From a checkpoint of a small transformer trained on Wikipedia.
Training: a variant of SOAP for these matrices, 156M tokens, 2378 steps.
Each number is 128 + 24 x the weight over its row's rms, rounded and kept within 0 to 255. Layers, rows and columns count from 0. Numbers have three digits each. The size before them is the row's rms in percent of the matrix's.

# layer 11 MLP gate, 512x128, rms 0.191, rows 478-511, columns 64-127
100:120166124159126111157107099137095104121109138120087120156128137134140135135096104144124135161137115132156107126140110151127114120108156117114081122113128151176104124125151169110152110115118149
095:158145127155122153176120150114134080122100116078167121166104110137130124124168104152164128113097107126135134198074107162097141120140114125151141157097144093154137095145112158128096140168121116
107:133097154144133162161073093154131119117143139136150152113170107135107124128077128135103154122130109183152201112119120130111116140119117104137127150187101145132147141185117156171151107121135079
105:150147134123147149135125127072122152136149145121128132115142114114127098180157107129084145136126135151144118130143139080135149114128119113171119134132151157118205129157134148127139096148120130
112:104164139115121110081114111187168132124122113103172135078134122127115143114106110121088149159111090124120101160157183135148127107105127123123162138112179152119161082160118130148140140117148122
105:128134147142121184062084118117123110158126098114136147145164123125084126101153144108103130149139080110113118110130123108100181122123129111120141181150114110143116132124121146150138125155090115
100:119135103123117153154134124121085102126120093141162191114141132086095127155134139118126114128108121176130169114113106106150155145141107096126144104115125099094098154109086104122138112142163123
101:149126173146169132128085136140142130146140087158159121150151126117111091123119127091177106125115157152144110125104151121125159113137121155105175087164121100143157120121120120108156126115134131
099:181112137103126109141134165128142101047123109151137120083169143148172160123143180137096131155112116153064130110138147125147141124130146123111136061167128096147120125137106124165153156125143117
099:145146150129094148141078125124113129108105135104106093140124137175126170109142122127152117144112131121123181136130153113133123143136113131165091117138147138118151126133092131113118139138090101
095:124130133144128122149131114099117195138104096133143108141154149131089151158153139140134105136111120101142153099098151110171124125107129125103099155148136112145125154129129131122119104157132143
100:162099100149167098101161111105135135121116107138104127134113138084131144175118124107112085138120158063141137123111131145161156161122116124135114146153086162078153126115104141118164121152131126
102:125119143087106114130112183104141138088139136111123168072127142135123132128122109105135108095142115184165137110145140134129103128123129083120106104129150072126144087110136108127088093166152146
109:109141136142098130112170108118085137113153161147125144141189153153131087176122104110114131144186118135111110131088138137155118160118130086130112105134113115105171102115126131130156095086145120
103:193146088152138139133168134128091165153125084126159129127093125106126130140132171121120106119127090099111153118167135161131125129124148120155160122147122109109123120100095089091165114116116115
106:089105172092132128139153126093121159144167151133137086171148096146115144118113151136167124131123116143159113158110116101172086101116118118160178143156151111125079094100063116104135135123125142
104:151156133088111145106108123132128080078171106133148148121136106174115152190120136116139135087137109129094143140126130110126166120111146135120166168111126120109120147135119119163101134116114151
093:181103121169134118160145135075096154167110130090148099110164150125108135129094134118132088149127109148122112129123128122125162134115152096133104098173136168120166091142117113123109159113146148
100:123214149114130147115110129101135096150154122115147151157145112118124103112119149148125127146127101135105115116117152133145109104107134083165169149179123121111160100097137130124163148138114114
099:122121126149137120100119097129127108126111160108131148108152124194150119102166115147118160133154123179122128120118158131123121147131097115160110171162136144125109128122136112145139155148147089
099:123163081139109129146118154136142158101129118131155173124135139137160142177094075118108150103168114080102145128103135109169122152144102124148131150112088110120091166163125117099122136128139131
098:140091097156149120136125112131157123107109150162121120154098132118143111129136139125153121166099142122098126118127143151119137154126152132149150197111211180083152106131107166147132128121108167
097:132095080138141165108116101155118092151127132143087130112097149107141106112133076139138129089143115147094138154154106152128101157134130120133117077145089122111129136152149132125090098102123136
086:105115106110122146119161142145168110117158099162107148133096163138163143153138089122160103081110131126153163190143101114106144119117116124133122126131148148140127102137163097154099120070164111
110:125149135133140107163165154140118130128194111180145132089107151097141102157136106144188125144138136111109115127110128130140156108091170124112140157109127104138069133135143068124122163073137159
090:168144113091127131171118126136169125171083128128132117145100139109140115154155077139142161136152137145087106103130072143146141140126120090139118081100137099116157137135168080145172123132094175
099:139126185129137154147150137105092160138154167130160118125187106142112123147162151142093086169129149140156117098108122109171159090162124159093112131111118106081126139109145113141105140098165114
095:134115129140093146129160111134134148141136129155123109130079114149092139122119115100131136148146165126146123157143144154132113175103131121097150063134099140121106079151127133155131101141143109
098:141118122140115157112130121138128158083153103182142166105114095139125158146099073120105147121128106105142111115122146130134121123132081107099143121154106120078138145120091137113107109097159132
101:096154155099120096154131086113155132153113149137120119083149092102135083145152150137113163136134137111158142108136127118129179103114139098120131093124108113125084113155137112130135157108166123
107:093142146137136120171182164093131112132117138140099126157112091129110153133143120174097114123136139156143093155123124128148157166115147145096134117149098184140111123157099131116097100177161129
099:099101152107116125156127105163144156123115118139142143129131122126128178166126124119147114181103128117123145109141135142127095172151159133149131150094123163096155109136151148089119094097138114
103:109133116093154123152127172111139086116136114124157107117112099156157128115092133124120147160123130122125150149166125158157158145149108152159114155124076136114147148102159089131108130131127157
105:142087124124114093107142146135147144167127114110092105136119121132083107126118139114159120127144107175132121135149095123124131165144110119125124111134157145095153128111127114100107144142162132
# layer 11 MLP up, 512x128, rms 0.195, rows 478-511, columns 64-127
104:130128167132120124115141108105133150130099133106151164082118139127111162151165116143108114114116090120127100109101064138154151159128100114127150151138111123126120160149185110135128133122083152
095:102100123099079119160117122158106124170140144170144095126115185144142119143107133157106121095132179112150124138103118117140115137125114101128131132136132098102120163097081115173122118123121085
110:142159110117109144094163096139100140115102103124122105138134112161139119135179102130142127097109099166122125101158115124132141148174140120123132152103097163142131129090090143131121073188168146
095:117103127115129161096137145073121077093152120108131141123119163131143125118135134104143134098113127145100130175129100115100096152199140100112108132131140102178132126115143117125141103144153131
107:101133121093154105159093101105117106119128136139178167096138144171088130123114115166126141103124176116161131154115154125096122175078117130127134143095150133151156123120116180143132136112145133
103:121153118141175130108113115116177145144131153121122146162163086105099133160114108131110088087128102105093119106163093132140134123130115093098122160129154061160151174090109159119092161078114095
106:121118126150150124118188133149149090117130161125120134107133162123102173094133141124113132152097112111101147119154176099107129129143146177152192161153124111162128085084129125138173145107132159
103:160110135097131170115074119157139136155126097148144141130142134121141131110112128152096151126135134148128115119129098090139110097141112120117151122139115146160097092092111137090133158120143127
101:124123110164109101127133152113172136126121116164138099103141125133133098142118139096133148083151135143166149114125132168146155138172091150119121175122123133143110123146114166161124124087179153
093:122135068123109086124146051155065135122158075122100114113133097146118117148149112129101120123118135128111095146142104147086108106162122130147105095155115146121112136135157093128116155137175139
094:137098116123117171175119138078114142125140116127157086088135125103133141128139115119172136128117108121081130137122178154096124127097101172119120143112099124186085123109085126106137140137133156
109:129134122138144106095159106128085101139185131146120142131138141107146099136123154143095151110110117163145169085095121147108155106124118123133113099129101149122103139133106081147116178142167131
104:139111124106122114126118099133127101129123160161139147123151171122135096133111115112145116095138169181127148126131126147116117134119080147136149073150152105121136120132118151067154126108147136
106:120139148121146149141150178130106121097162128183102119139139175151146094142179166136133146090099153150126113128085119136142132119104147108093114143049137148128124123152090157115139101136083126
104:140095154126142141112112150165096107124169134165127143132159160154111160117110146142152131079140168126103128140165143175103157125143090134115113096089136095081163121175125125113121156142137146
101:101198123096143115121108118142146107088165160158116141115154112143146115137116115141084122169100152088118110176159123110120141113120102132164130127110104131142119138121086089091140135147109128
104:143152101134111120113123125124150127126108112151134130143124127176155132146148128160164123102154108148127111108155144093117093122112141162107096129157109132140076110135121132073126143156128148
105:136155156112145129133142119094109102138176093118139121150114088176109119116187132161146123099132131104140143152112109130127136092150170136096139093079140072124110160150108102149142122169155126
101:109108099150130100152145132144136152165112109109156129117146148140113130127113147148097111172112129129145158108170111115079109171155118117073105120119163100100146129154168081156108119088156121
096:130141144172085128110119152126132178107124150117080132116091114122174135113125127167142148106125148119095124137145164185153132112113111131088119136146121149161157167137141106133124167109151150
107:130143134110129153140130106136110124054152121119142142063098178171125147127143097149130148107089116079152104177159138141118172123115121138132152143125108129135152167128085161068108131151135123
101:114093122107128102146091157121116148122115078130127114130122157135157081146119165135153082150105102105102130086108110107085137154087123140118131157103129182156105135124139181114106187147126136
088:133118125147165135146160118115152171158100141145142078132152129066148143143101097106106105173119154112112128127144145090152080138125128160118116152134151109115137144137131064147123134180101089
086:117059148102076109136125142118132122095147130146125094125144129122115141127151154158109083125173125117125150119139118123105127155096139113102084124148078144122094106114161120123129108139128137
109:126124123148092130134158112110101144142125119179161142089132160091175094123147125168111129108164079127139128158114123160133176171136138160125151103119139119155088123160121140085129142102157143
091:104120131128142161104174117124172126127113147105102069093137137125186110148135112101126126127131142155189146129127136154080109108138151159130131131081141144102124077151124143115109131117111079
098:141164063143147125163158120083155106120164125119162161134106141125141164144143153120170125134146134134131112148144141118137127100098141125135121151084160117101122140157143141122154119119134124
095:131126115108138135096152133125099120113118114136128099114112154135130139149139150107128150152128184111164131168125129098144084168102157153087143095130101154126136103128190151142167097078193116
099:116157107128160094151112117171145078033115108143112113116119122132102106148140167110102137145118131142154090153131105136126139131137134137110103110150096104163119137144171134155079161125101124
102:159140153112140134123134121087137089141128137134133133182091111159126163083158140096104143125079120138112140135127088176075120081156129127124098126144085125114112153122150128155158130126101152
104:137130145084124138141121184118106138134112169107140152112105123136118164144115145104184119115164109121114074104099125137132078116138129127083140175124123158145130113116132137086104088146129168
103:158144127118083151102123108115135156120136157107138133113150155110120135106136098160119135120097073142153137121133133184152139129142122120114168114120128141112139141105098144123117152110105140
105:098095103130148146063132130101099128121130122137139112156123105109102109114156139134116141101107142124115109117160074148090119105143142129149145114147104147158180114130159140171088132155139159
102:107080146135139136184138082107150129120123135160142124141155139140083150156098124149140105166120132117119118089137171122137156114171133127128131097112111121111088135160080129130118112125136066
# layer 11 MLP down (transposed), 512x128, rms 0.192, rows 478-511, columns 64-127
099:151125152144143120111128142120094132148180106125153110138128167112145136127132162172163186141120179095128132153105123158121100112141133125155137098128136141140176102112159084108138123133140098
098:159135149145142103099171092162121118139133161110123180138103118132154129130114111156132111194084110140142114178159167137096126083104161143160123145122106162156150113153147124097146198125147142
105:120099130169126127175123129101105121140097148152131149134097137125108115100151102103104142143108147132100145121108128123146135119121156176163126147135148163164158145137138145058131132100135137
102:146112146119113095145142124161110197151137121160125106128132081129133125085066122101118134150179140126133146091136104154166120144089106156119156148120116114133077104129122124124106127121119116
106:133122141104109137162118147131142123121147162162125072153117142169147188148163099136154086121139148147100121114161129123117132115163076103135151135092172154124146156060129147132134099150145111
106:179090137142124125101114117178130105121126117076101093147128129167136169123168132096093126178153137136123129117126108105134155130164146159120142157121094093085133122153162106125130151179127166
097:111151182157124170109110091112099116096111128158116106122142127106131123150148126154124138106101115174096093138101158145154091147113185126198147118169111131112149154123117130116159148165147104
100:141105116110119143140161155117166107187155098124097108092118120147138154154153118163058133105126131110091094145139167161134178158148097114153139113100171125132158113163143122140134113120125118
101:089180140191104152115109132155150125139145107144149098159124133141145142205175129145080130127158108110152115101078100187154156118115171115105140130122114140118122137142143090106104111100105134
095:116140118184156152161124115127138099101075150110134095141148117137171157102151131108083144151134119161138128136090136151151160131151127139154105199114097143044116108123113169131132122152161126
098:145103141125112174119097137117136145098154122092162129129121127121133112143110159131161112167129108176139111145101102168072134103127112119150101112152169109137135134069152101090147151078126115
106:140141120148137160146116129120123120128099138127125085124135152158126166186131141126116127136110144141120128129147153084092089094158121122154074122089127116125097129109200091147158115132165123
104:103125144121214139129124120113119179134119105119140171097119143153170126107134142090125112157134122152133136131090123141112188119148095111125157137151187123105089131109128157151137128141156120
109:110126151120170128126116144130175113088118145122141115125102146144158121137098152147095110128140092127127147138139101123103125135116138097120063107138143087100157136099133110140079137101159126
097:087104134106112121098132118154137063140124129115084192131143091138113130112154084161120160127111102123138134114129145127163170114134148121120128121154119144151152121131119161163135088125156175
100:131095133114109145175109142124137166174152117145083098113139144145136154109128104116073164153111104120141156134113121089172088142147116131137140150096140140181138124147162119103130140162132172
098:138141131100140145111164095152139173142106123113121150132095147166159155153151152111140136090158121145157147127109164112175127084096125139140080134170139125140146114092120146133152155125085094
105:106109116133140104128154096112155136106138133126117146088107132105132126150139127131152158151101078145155139155132134125170159116135128094182165109121107100109129131134113103112157129122148123
102:134109131095122168143110162149147122128135110093097144064128147144081140114092122113140099134131172152147101130171150122098117133152126148155113128138072132142123107112149106136145146144103123
100:153082096098125094142113107089145086116158099169153107165184124095104152148118166115123178137132152130127133113107112128145096131144127126141124135149125103120141143125121134136119102111108104
108:119095129110116143149146151155113138089085135125138096141117135155147099149185153126123168124144117095111120144158149123167103110139115132123116163116152129129117125119102149140133170146100107
097:096105118137083145158144152149142148121161140140148138089140057169109149141116108109113105152100083115119113105143106154138139131126145101109121159149149146149092174172108126151136143122177167
094:097177147129123115171156124128122136096096137122119121151106130116141146138171111130115127124144109158120137136158118150094175100114111092149106128128131106153151142124127130124097142097137105
092:144168108120112145105137122124161106148108108089168146107107150113147145165143133120148151132115128132155182139126119133144118090097130146134165104123130100180167125070094154083119099142141100
103:124135147111129145154138137123179113142095104085161129122095127158130088120122133131082155122149180152092122120089139098144159138198146114164131139119082146178117143110105121153109130149067114
092:100122094139090132106129159146133185063129102155135137143163133156112158102107098096118147134127105117090116144099139185160100126100114057170133134125136131067148119062133114131130132106140144
100:157143163101131143110111149174109148106168135094112147122080141109123150117079121116121175114136150142096099093120143110146096168141122178153121153100099148153119125140149116111145130119118140
096:087107111129093091113121131120089124126133095134147175124137131106120128121107094095151172138139092111137142077136103121111119135153131089148106127156152138078121182119089100092113112105144136
097:042128136118119116141157152089141110167145110120155146106141137125130137123096125144119114146125127132085100134097117174119189115147105151134139120168115130115131118108113126097133137149164173
102:085094151101146136112116134013127172165110157111132111121077109104138163138134124128156147147095082103162117148145148141133157129132135141124135130071143096114172121111135133134149135138153106
103:119097130098106134157121162127109093156126083143115131132081147099134140103128119132129080129108124121136132093144104148119141147146150123125092130113149154098122156148137154135132141144130188
101:153137123136148103113098153159132189114111147142094106139101149125172093145144165175096111111141153103126128103129118109128114145125111094095159134095177125149123140099128100107151115125129130
103:118128096112134084152097142138147147116159160122125143113119153133140098147068123117076142153092144087128125151114113158095128124159121134142131093123144150172128129142125095136110156072129149
100:147172136115126105119103139150099139133129138141121132137101174144131130071111135133102176112133171092128112135127144118150130125093172113134090135119102137152100097128096147144154119149089175